Part of a small language model's weights.
Size: 14 layers, 4 heads of 32, vocabulary 923, 3.03M parameters.
Architecture: LayerNorm before each block, rotary positions, biases, untied embeddings, attention and MLP in parallel.
Training: a variant of Adam for these matrices, 150M tokens.
Each number is 500 + 40 x the weight over the matrix's rms, rounded and kept within 0 to 999. Layers, rows and columns count from 0. Numbers have three digits each.

# v: layer 9 attention value, 128x128, rms 0.0509, rows 88-95, columns 32-63
# o: layer 9 attention output (transposed), 128x128, rms 0.0536, rows 88-95, columns 32-63
# q: layer 9 attention query, 128x128, rms 0.0679, rows 96-124, columns 32-63
# k: layer 9 attention key, 128x128, rms 0.0673, rows 96-123, columns 32-63
v88:513537525464484467466466505603478556507509562517474495516555466501487505476463464417519531498523
o88:463433465498513558536522493467487478498510438493502477489461508520535469513486487500517478507469
v89:484576496543432492461546508472536482497479487546499553503488546481454475560488473481506462530478
o89:537452500454541486536510463495471512516537520494531439522460425595518515476515515547490588477465
v90:513574496531501484508485487534554527511464504559492475502483495507488518519473483487459511480439
o90:451437489483500500510509465453474462515503488455494522469475454615523506521500505533520500549512
v91:498487567506434475476499523507446447496494511457456488497551517489495500550426480524484471468521
o91:515510454503556558470532488493530525494502501550546487490473494495502511489582531470530540522471
v92:473500495545497529536507463536515550489434499556495510536505427512522512529572497498513551483492
o92:526515464468511507491473532473485481512540503457464469488485539540503482450446488502463532517519
v93:550473543555485478444565488520531485483479453447508506482590425529544486515513495545558472481527
o93:462556509440514533503440517495456475499479575552533465501497550267452499493516520478508530514478
v94:482476477492454492509447548523533495499569496507536423455474500516424504543483497529521499485507
o94:565513521520519527492538436497482514503455489496480554524457445505577449522483499473466510494477
v95:469467524478603535510517437460428475502510459438534484494500572533469505425498491525550458477513
o95:517538513489461486485530558527561547475463506537478513520530462416479508543537479502430509524498
q96:538489492529484528488475477467498488524470497468430523510508501516522514506521482488524475517485
k96:519438510515551474555473500509510465539558486470510514477522454510537500468480504494516499518505
q97:510507524470506523519494502523551507483525498503500507524488484518509474535501465517472485522476
k97:516462542497511497505478527481553462527540517562566463422440501517524533485514544514474455483482
q98:485531527479488419505520566455472456617423456492501525438475463560456512490416539461508482465573
k98:501487533500500491503486508442516447539522508492541499510517499505458512530447475526473491529504
q99:593462521453501574492427559526514521424560466417491575508551554374556524490478433461469561571453
k99:456533512479478496481521486548518537464456521496470500499474521496490498458549507487502482460513
q100:477491413489528544489494504476486499467550513495511441509487525486469456520472510564492467521506
k100:520502558532497498474505502494543542489509505470595535475512473521436505459506507478491475490507
q101:471506462542503495494476495437518428509474499519524477408475491515483500467449500510515480474542
k101:454508524528460502490472478539542476497473469490464486522523546475592520465474495507500480490509
q102:574528548477506547458450528512503540457567489441467477522536561416554476493484507502491503570505
k102:540420588512562545432583529597494614395554521414572424461454503473530558588506560452474505454425
q103:470501459548494468524545471518479494493429504528494516483470471558463491473501505505511494462557
k103:502566483508459509523489472385486462616469485548538523497536505625417432463461506528469488542553
q104:526485558469440479471503485465541478477531528499489555463496464470548553446480522489555479471549
k104:539526562528502504541448494460471512493487474510464497444467490479522492505455548509487493485506
q105:510495420503469509511505566507452482474538513548501498469503534498504504553466473510500466477502
k105:527539565457513478470513493506528509499467492493572591516531470515418552471503455467538453453522
q106:475556452530496580557470510558489518485474516548485503505483444494496552481512483472509485491511
k106:540581527510525494542504474540443524470500446515481538524519511488463461464464461475560481452526
q107:512491504535454557480514473475516503499522526522489458530452576451510535493552541486553448470436
k107:541456492531500486519475522512480528484500501552476496495437496512511496540548536518524465530447
q108:485489397471501475503544559590497517539562529526527529485456539540490489514499505488520472473503
k108:498513463508535463432525463505511513520546532545472555510479553520468480539553505512480552502496
q109:535514515512475479534459504436468519533428500479538517511470515465465479487497486511512509562511
k109:475557479491472482530499519520421519452495455486505493483503520479542505483498478498477477471507
q110:455484416491514497488482476538514479490557523488458484514481484527534582481560508482517482432503
k110:533494488478477565467516450489533504533541475461510511500443497576496495484453531498522465462518
q111:490509587510532542509432503504505489524376482485555503493533473459509476474474536540486501518444
k111:442576561505512526528435531541461428471421513500506514485498502472519508486509554509496483514481
q112:545520573460459474506481540480511487505498512490554496460515553496484476492464489483488518544478
k112:514525541539524437541452536500527449512492524514445495493524481430491518541533481505486504512527
q113:431540517520498582508500486566517472503496467512503466515516449492510513521508501540472478534495
k113:484568505497570535566447509571485492485475464461493505502547483506522508493450503494526464524448
q114:488492524523504506503525486528441479453490486509453506485480523526535563506530480514574539440491
k114:558506554470467546447479485461490490506473478481517532499484466528449446502463507477567520493539
q115:491449557543480537488497444513482494471480525524496489529461436465545540498540520498555504455465
k115:519457518522488529503486494483481544510538499499494485514408499499493482493499544498530495519490
q116:558523539503520530551541521528523484510474441491461464470555559541477491506465514504470489536509
k116:573533533496494522513521504491481492480478504529528465484552535506501473515505489488520567494472
q117:498579586451517470496440541474538461487452531421495539460580523470493491477467501485534520569504
k117:464558476500451491525541513520545417426452561477453451477544499470573489533468483489511547504514
q118:507488527491481556484553522500511502546553509493544449453496555488447443571502480475499493488396
k118:552449478550479448508562527480540478508515512476461480562442538480411447540509515547519505533502
q119:550505472562482439516534513547482504518570470489394522523466540511509518498514507489472540486538
k119:489487519497528497460491502480521506559549526514520497501520499517532523468545512434501522504561
q120:488531490444553515501536519452501514483509438441490472485555522505493464526444474534477485513480
k120:489522505484502484473493503471503494462450485495526512418554521524487462488532482498538506431493
q121:525426442496520433551556505523370490553461458523496536484460515536454495504457470502523486475447
k121:461438524429508501477511503488520520560498498479559561505509497472468516426563527487476479491559
q122:498508547428496400514474509520508455445420522461523546466553507509515500495470497531518522489495
k122:481510531420455530471531506430522431491459541505494480496513469484497498497471508455523522499529
q123:562506519571456490503464590492513507549491480487544569457469513479515482461472480498535532507521
k123:521495583529518435542430543485486455492511519520519543518455501461498492525478482507494475516531
q124:491449519469479472441531464471506507458557475451512467522516526534520513483564474524526505513522